config.yaml
n_layer: 20
d_model: 256
n_head: 4
n_kv_head: 4
head_dim: 64
d_mlp: 1024
vocab_size: 4096
activation: "gelu"
norm: "layernorm"
norm_place: "post"
norm_eps: 1e-05
positions: "rope"
rope_base: 1000000.0
rope_fraction: 1.0
qk_norm: false
attn_scale: 0.125
bias: "all"
tie_embeddings: true
parallel_block: false
init: "normal"
init_std_qkv: 0.0231
init_std_o: 0.00365
init_std_up: 0.0231
init_std_down: 0.00365
optimizer: "muon_variant"
lr: 0.000552
lr_mult_qkv: 0.5
lr_mult_o: 1.68
beta1: 0.95
lr_head: 0.00867
grad_clip: 1.0
warmup_steps: 200
schedule: "wsd"
decay_fraction: 1.0
decay_shape: "pow"
final_lr_fraction: 0.0
batch_tokens: 65536
seq_len: 256
doc_mask: false
train_tokens: 561500000
steps: 8568
dataset: "wikipedia_en"
Each number is 50 + 15 x the weight over the matrix's rms, rounded and kept within 0 to 99. Layers, rows and columns count from 0.

# layer 13 MLP down, 256x1024, rms 0.031, rows 0-50, columns 512-575
29 55 41 34 43 74 69 62 57 42 27 32 40 51 79 33 42 26 42 40 57 54 52 41 53 68 35 42 39 60 31 51 51 55 48 85 70 70 78 39 64 71 41 51 54 37 59 48 37 53 53 44 82 44 74 32 61 55 43 67 70 51 34 68
40 46 50 85 58 50 50 57 58 16 83 55 56 41 52 94 19 19 82 66 40 41 10 43 49 58 22 52 17 45 58 57 47 56 42 52 62 46 50 44 44 53 65 69 65 81 49 43 41 63 39 70 20 74 31 35 49 63 68 62 63 70 52 61
65 48 66 49 55 51 46 52 30 50 75 45 38 57 53 60 60 59 59 62 34 54 38 70 38 45 74 46 29 39 57 40 38 47 79 53 79 45 46 50 22 67 50 51 46 64 42 64 44 50 65 36 38 64 52 44 28 27 51 41 38 42 67 71
67 74 55 64 53 53 59 60 51 28 46 37 37 59 69 54 43 64 55 54 38 32 53 56 59 55 43 71 66 53 33 46 77 34 70 74 50 54 52 26 69 62 30 51 65 41 73 47 42 81 33 46 32 38 62 51 55 78 33 44 76 57 39 49
40 70 59 42 39 24 69 71 31 61 53 52 54 55 15 45 44 51 67 22 34 50 61 34 41 62 38 33 65 42 64 33 23 46 71 48 52 08 49 35 44 45 54 56 54 75 56 40 56 22 19 53 51 47 52 75 36 40 63 45 29 55 50 60
47 52 45 38 45 60 37 58 48 32 54 59 39 49 40 59 38 56 37 46 47 19 20 67 35 62 67 42 69 69 56 38 59 28 63 48 38 31 60 42 52 42 44 48 46 73 62 38 72 35 24 52 44 41 27 42 23 47 64 64 25 27 52 37
39 48 52 40 69 53 63 52 85 40 39 48 42 58 55 52 35 53 52 37 91 65 39 61 56 41 50 50 65 79 66 22 50 65 68 25 54 58 40 47 26 45 42 60 49 53 42 47 41 53 64 48 64 51 58 60 59 69 48 39 74 41 38 90
33 49 52 43 86 83 50 59 32 31 71 88 31 46 46 70 79 27 61 33 39 56 31 73 58 60 46 77 51 46 55 17 21 61 24 72 40 48 58 51 43 66 49 68 28 56 48 78 59 47 56 44 46 49 89 40 61 46 54 56 50 50 51 54
52 62 38 44 49 18 53 52 65 61 49 33 47 40 38 30 59 40 46 61 50 76 32 79 33 41 46 46 55 27 51 36 59 54 48 34 50 40 48 28 42 33 40 83 57 49 66 81 18 41 44 51 53 55 57 53 46 13 66 45 52 18 58 65
59 62 48 44 31 70 31 55 36 72 70 46 57 43 76 42 27 79 61 27 35 33 63 46 24 31 54 35 48 26 38 44 21 45 79 66 77 66 56 44 50 54 49 70 43 43 48 33 16 62 29 48 76 60 42 55 58 45 54 66 71 72 48 69
32 46 44 34 50 49 51 38 40 41 55 53 40 53 63 48 45 78 45 65 65 68 80 43 66 39 54 40 16 51 60 61 67 32 32 14 37 46 57 64 20 66 34 59 63 51 34 38 76 31 41 37 43 41 48 68 31 49 35 65 43 32 30 36
75 51 58 55 25 47 57 55 58 55 52 54 55 69 45 17 51 66 58 30 83 42 44 61 49 53 56 55 44 70 46 60 40 38 20 28 49 86 74 70 56 40 25 36 67 47 35 66 30 62 46 45 44 45 32 50 31 52 62 64 70 35 75 44
38 29 34 75 57 47 38 30 53 65 35 31 56 52 75 45 60 39 29 39 47 44 53 67 68 22 30 37 40 46 68 17 69 29 48 62 61 24 43 55 57 39 57 53 51 64 46 32 44 39 70 26 52 51 56 70 41 36 32 79 60 61 14 13
50 43 34 55 45 53 45 52 75 36 46 50 34 34 50 40 28 33 59 46 70 19 28 44 40 47 56 40 55 62 30 53 47 65 63 31 54 39 51 27 56 71 61 38 50 46 40 41 62 50 32 53 49 69 47 32 66 48 70 47 45 62 39 52
75 56 46 54 31 38 56 47 46 46 56 69 42 35 66 45 55 52 32 61 58 36 55 61 58 50 57 67 44 22 44 52 33 49 42 51 24 37 83 36 50 50 15 54 65 73 63 81 60 42 62 77 77 42 32 55 65 57 67 64 48 34 46 54
42 45 27 55 50 79 53 48 44 50 50 48 45 21 32 56 67 52 23 50 80 54 53 26 30 67 39 62 59 42 68 51 46 88 35 86 57 67 67 79 46 29 58 61 39 37 45 41 52 52 70 52 49 62 49 60 33 57 35 62 35 41 25 62
76 46 34 51 69 56 58 46 68 56 53 15 34 80 32 44 42 55 61 48 70 51 43 65 44 53 33 72 67 50 60 26 50 54 34 42 50 38 60 31 43 53 57 45 34 05 56 73 57 45 33 64 48 40 55 46 47 40 54 59 63 35 86 53
58 35 53 48 33 57 54 44 53 68 37 82 73 53 14 13 22 76 32 42 53 56 57 56 52 63 89 53 51 61 62 44 53 87 59 25 67 43 43 61 66 64 65 59 53 23 44 72 51 39 81 37 31 50 25 37 51 17 46 62 59 87 25 60
46 29 39 56 53 27 91 39 53 55 44 33 52 51 53 57 43 57 55 55 56 38 22 62 51 69 50 56 54 83 57 28 64 49 30 51 86 33 26 33 32 51 15 50 22 43 45 57 44 35 49 60 39 50 27 54 36 40 57 36 47 35 64 65
80 52 25 54 47 75 58 38 33 61 34 51 69 41 46 64 54 56 44 54 49 54 57 45 24 41 83 33 49 74 38 58 52 49 30 34 58 66 52 63 72 44 28 41 39 38 36 78 64 81 29 44 59 19 36 19 35 54 49 64 66 53 68 54
24 47 66 39 82 24 71 34 31 64 67 42 61 34 40 34 67 55 14 68 67 79 59 56 36 49 34 42 30 21 62 55 40 54 41 55 52 69 52 54 52 61 47 63 23 54 56 86 40 38 45 40 36 70 61 54 63 40 47 51 65 35 42 29
42 50 52 24 74 34 43 40 40 17 50 53 58 76 49 63 33 62 58 42 30 45 73 64 52 04 58 37 57 36 64 81 24 30 53 53 33 37 70 63 38 79 29 59 37 51 69 37 33 29 55 61 51 20 36 62 46 49 46 45 49 60 82 47
52 40 61 67 53 58 57 44 68 45 72 28 26 59 57 87 39 42 47 46 42 69 30 64 48 56 20 58 67 37 51 46 51 33 48 43 39 36 48 54 57 39 68 29 55 69 58 49 74 70 51 26 35 24 36 51 51 64 48 58 43 64 39 56
55 66 54 43 37 56 36 44 55 50 10 31 68 67 77 57 49 57 35 37 74 24 42 44 35 43 42 38 52 52 64 40 50 20 40 59 58 49 37 46 54 71 27 54 47 29 38 77 56 45 61 35 54 53 72 64 76 38 60 67 51 54 38 64
52 56 40 69 44 47 72 48 49 41 38 65 58 78 60 55 69 61 34 39 73 51 63 57 25 23 37 66 50 34 77 47 40 65 71 59 54 55 49 46 31 65 40 69 68 28 52 43 39 40 47 51 38 26 45 45 71 35 34 41 35 54 54 38
65 19 65 67 21 29 57 43 18 39 40 45 36 24 49 43 30 61 49 51 50 28 38 55 58 69 78 83 75 55 37 49 40 51 62 27 53 31 38 38 49 61 36 77 40 36 51 36 64 95 44 50 38 66 55 50 46 55 57 40 72 47 45 42
26 44 63 44 74 52 47 41 55 59 58 37 32 21 36 45 62 42 13 60 47 50 61 50 56 49 18 59 32 50 64 39 32 49 70 55 48 63 33 24 20 42 49 63 68 50 55 38 58 52 17 56 37 28 50 61 46 87 52 35 16 75 46 47
27 34 54 57 73 54 78 54 58 47 39 43 54 54 52 61 60 48 70 57 27 54 43 51 41 57 61 30 43 52 64 62 54 40 23 66 41 47 26 56 55 56 48 42 45 55 43 58 60 59 53 47 49 55 37 36 66 37 60 43 56 54 47 47
50 51 37 41 63 25 56 48 62 40 88 79 49 49 54 65 57 44 51 41 59 51 45 60 47 12 50 64 32 51 59 46 59 40 54 39 44 56 57 53 43 63 64 36 46 45 29 61 57 63 78 43 63 40 16 66 47 22 51 33 54 51 32 60
63 37 39 38 65 58 59 33 56 44 61 56 48 46 66 67 35 68 39 54 50 30 54 38 55 53 68 50 59 67 47 45 36 04 64 56 53 37 41 52 62 41 46 32 47 60 63 43 35 36 73 53 42 39 45 52 65 79 60 58 85 52 57 62
34 55 61 35 42 62 66 29 61 61 59 61 49 76 24 22 40 38 37 50 34 29 60 57 40 46 91 41 70 34 36 51 44 26 56 51 59 24 52 57 39 53 42 80 70 42 46 55 38 55 60 45 47 93 54 48 41 40 59 28 56 38 40 64
55 47 50 75 39 62 46 46 66 41 44 59 67 49 56 51 62 18 85 57 47 72 36 44 59 49 24 43 76 50 25 41 40 26 42 40 52 66 52 47 58 57 64 31 46 37 32 57 45 58 62 52 54 50 51 64 63 75 40 42 35 36 52 60
37 51 57 76 28 58 41 56 55 62 23 25 69 52 53 55 38 28 59 62 42 57 57 28 40 25 54 50 21 27 41 51 40 31 22 46 63 41 55 36 55 68 33 45 54 55 23 25 21 64 49 63 38 49 67 76 54 55 22 52 51 80 55 35
42 43 39 41 15 82 48 38 40 67 75 50 32 50 52 48 42 29 57 44 61 33 62 45 58 35 44 38 48 47 33 47 59 41 31 35 48 71 38 48 54 69 42 82 29 54 42 62 42 41 55 59 69 64 51 39 58 35 50 65 42 33 53 51
48 58 53 42 56 72 61 54 54 52 56 40 53 53 45 37 44 41 47 42 51 68 56 48 52 58 63 24 43 59 70 44 60 70 43 70 40 53 39 72 40 61 50 65 55 39 61 51 14 79 62 62 68 29 62 54 55 50 14 65 53 49 48 55
48 50 30 60 52 41 52 45 51 54 66 53 39 32 50 79 62 46 59 59 56 42 49 84 52 58 49 66 51 52 60 49 36 50 67 53 42 38 57 60 59 35 65 52 32 61 41 45 36 64 39 29 70 43 01 46 34 48 52 54 30 31 76 60
26 36 32 51 70 69 52 55 30 36 48 47 53 40 51 46 23 25 70 41 53 66 38 47 43 67 62 61 41 53 62 75 47 32 70 75 49 53 59 65 32 37 58 22 73 80 58 37 42 64 54 83 39 61 37 35 52 48 69 30 49 66 64 67
62 24 49 70 34 61 61 61 65 81 52 45 51 53 47 49 34 57 59 61 70 64 54 68 41 46 72 54 25 89 80 36 38 69 63 63 61 74 72 44 59 72 56 50 41 25 66 69 82 44 25 44 55 55 43 33 47 46 53 31 20 36 69 35
54 41 54 51 41 79 25 30 51 39 65 33 45 54 72 62 60 62 55 50 73 47 32 41 50 71 74 37 47 44 47 34 61 67 36 43 52 44 68 52 59 52 59 61 48 39 61 61 45 60 62 45 50 41 35 35 25 50 44 25 54 67 60 38
57 56 44 26 12 44 38 39 53 43 59 52 40 73 46 82 39 55 65 49 70 74 75 81 73 75 62 31 68 66 60 65 57 23 33 38 28 51 39 34 42 55 58 49 62 43 50 34 44 75 44 33 57 42 45 64 59 30 38 52 66 40 63 46
55 41 45 53 57 57 36 62 66 52 39 23 53 43 74 32 57 59 69 33 69 77 63 45 36 52 49 44 35 33 38 36 55 45 27 59 43 58 65 59 52 43 30 63 22 49 44 36 38 28 58 56 44 35 46 65 40 78 18 43 71 26 65 40
70 40 21 36 33 56 59 44 29 45 35 63 30 35 27 66 58 64 69 41 22 51 47 38 39 37 23 58 53 38 49 66 36 45 58 63 29 60 61 64 62 61 38 39 49 47 46 35 45 73 23 39 46 57 58 27 61 28 53 48 62 33 56 41
43 44 56 18 28 59 71 26 65 63 40 32 68 27 55 63 44 36 39 56 50 67 61 68 55 47 66 68 62 39 56 47 44 30 38 45 39 64 58 54 54 49 41 63 57 32 57 54 31 44 38 44 70 54 57 52 43 34 49 49 55 65 72 32
63 82 54 56 67 48 42 42 57 38 51 68 20 51 53 64 42 49 31 38 55 33 58 65 47 29 47 47 65 43 24 13 43 34 69 61 62 47 59 44 45 76 48 50 47 57 52 34 49 52 36 59 25 40 26 32 44 40 50 48 52 42 82 50
51 28 60 56 48 53 48 53 41 57 41 60 59 69 75 45 35 46 50 21 32 56 52 43 38 55 42 42 31 66 55 62 35 50 51 37 28 45 37 29 51 25 35 26 55 77 61 68 49 59 52 68 81 64 61 59 78 61 62 24 14 59 61 31
44 56 50 59 47 22 66 36 48 40 49 51 95 33 59 31 26 31 48 34 48 19 49 41 62 33 38 61 62 48 42 69 37 34 64 42 24 62 17 51 36 50 54 37 29 54 85 28 53 56 35 55 31 49 33 51 57 55 61 41 32 60 33 61
51 70 57 58 35 12 65 61 62 29 34 47 43 45 83 68 42 38 30 36 28 61 30 58 55 42 53 65 49 28 54 56 43 54 55 44 43 58 44 41 53 35 40 37 52 17 40 23 57 75 56 40 37 70 55 61 42 56 38 60 51 45 38 60
53 42 44 68 34 36 37 76 67 56 42 72 00 69 38 57 58 39 43 48 37 52 44 39 35 74 33 42 59 42 16 74 57 51 56 42 45 41 42 01 34 29 37 77 65 40 41 56 36 41 46 57 77 52 52 53 49 35 37 67 61 58 67 44
52 60 28 34 61 55 50 59 57 59 34 38 44 48 24 69 54 54 58 44 33 21 51 61 38 49 32 40 71 77 48 41 51 48 34 39 65 31 33 71 45 32 26 52 67 21 45 56 44 40 58 99 42 46 50 34 42 45 67 66 61 40 36 53
59 39 46 41 40 85 63 36 53 54 82 39 58 71 32 48 64 47 54 44 63 18 61 52 70 42 23 52 54 27 47 61 38 57 39 22 37 24 40 51 40 82 51 27 33 49 29 18 48 47 49 23 34 47 62 32 48 61 28 58 36 50 37 43
50 56 33 48 13 66 57 58 81 61 41 80 79 32 45 50 37 91 48 74 64 51 56 41 57 70 62 65 35 31 35 57 61 55 55 40 84 58 44 55 20 39 35 63 44 48 57 64 77 66 57 54 54 61 44 54 38 49 27 60 45 36 49 13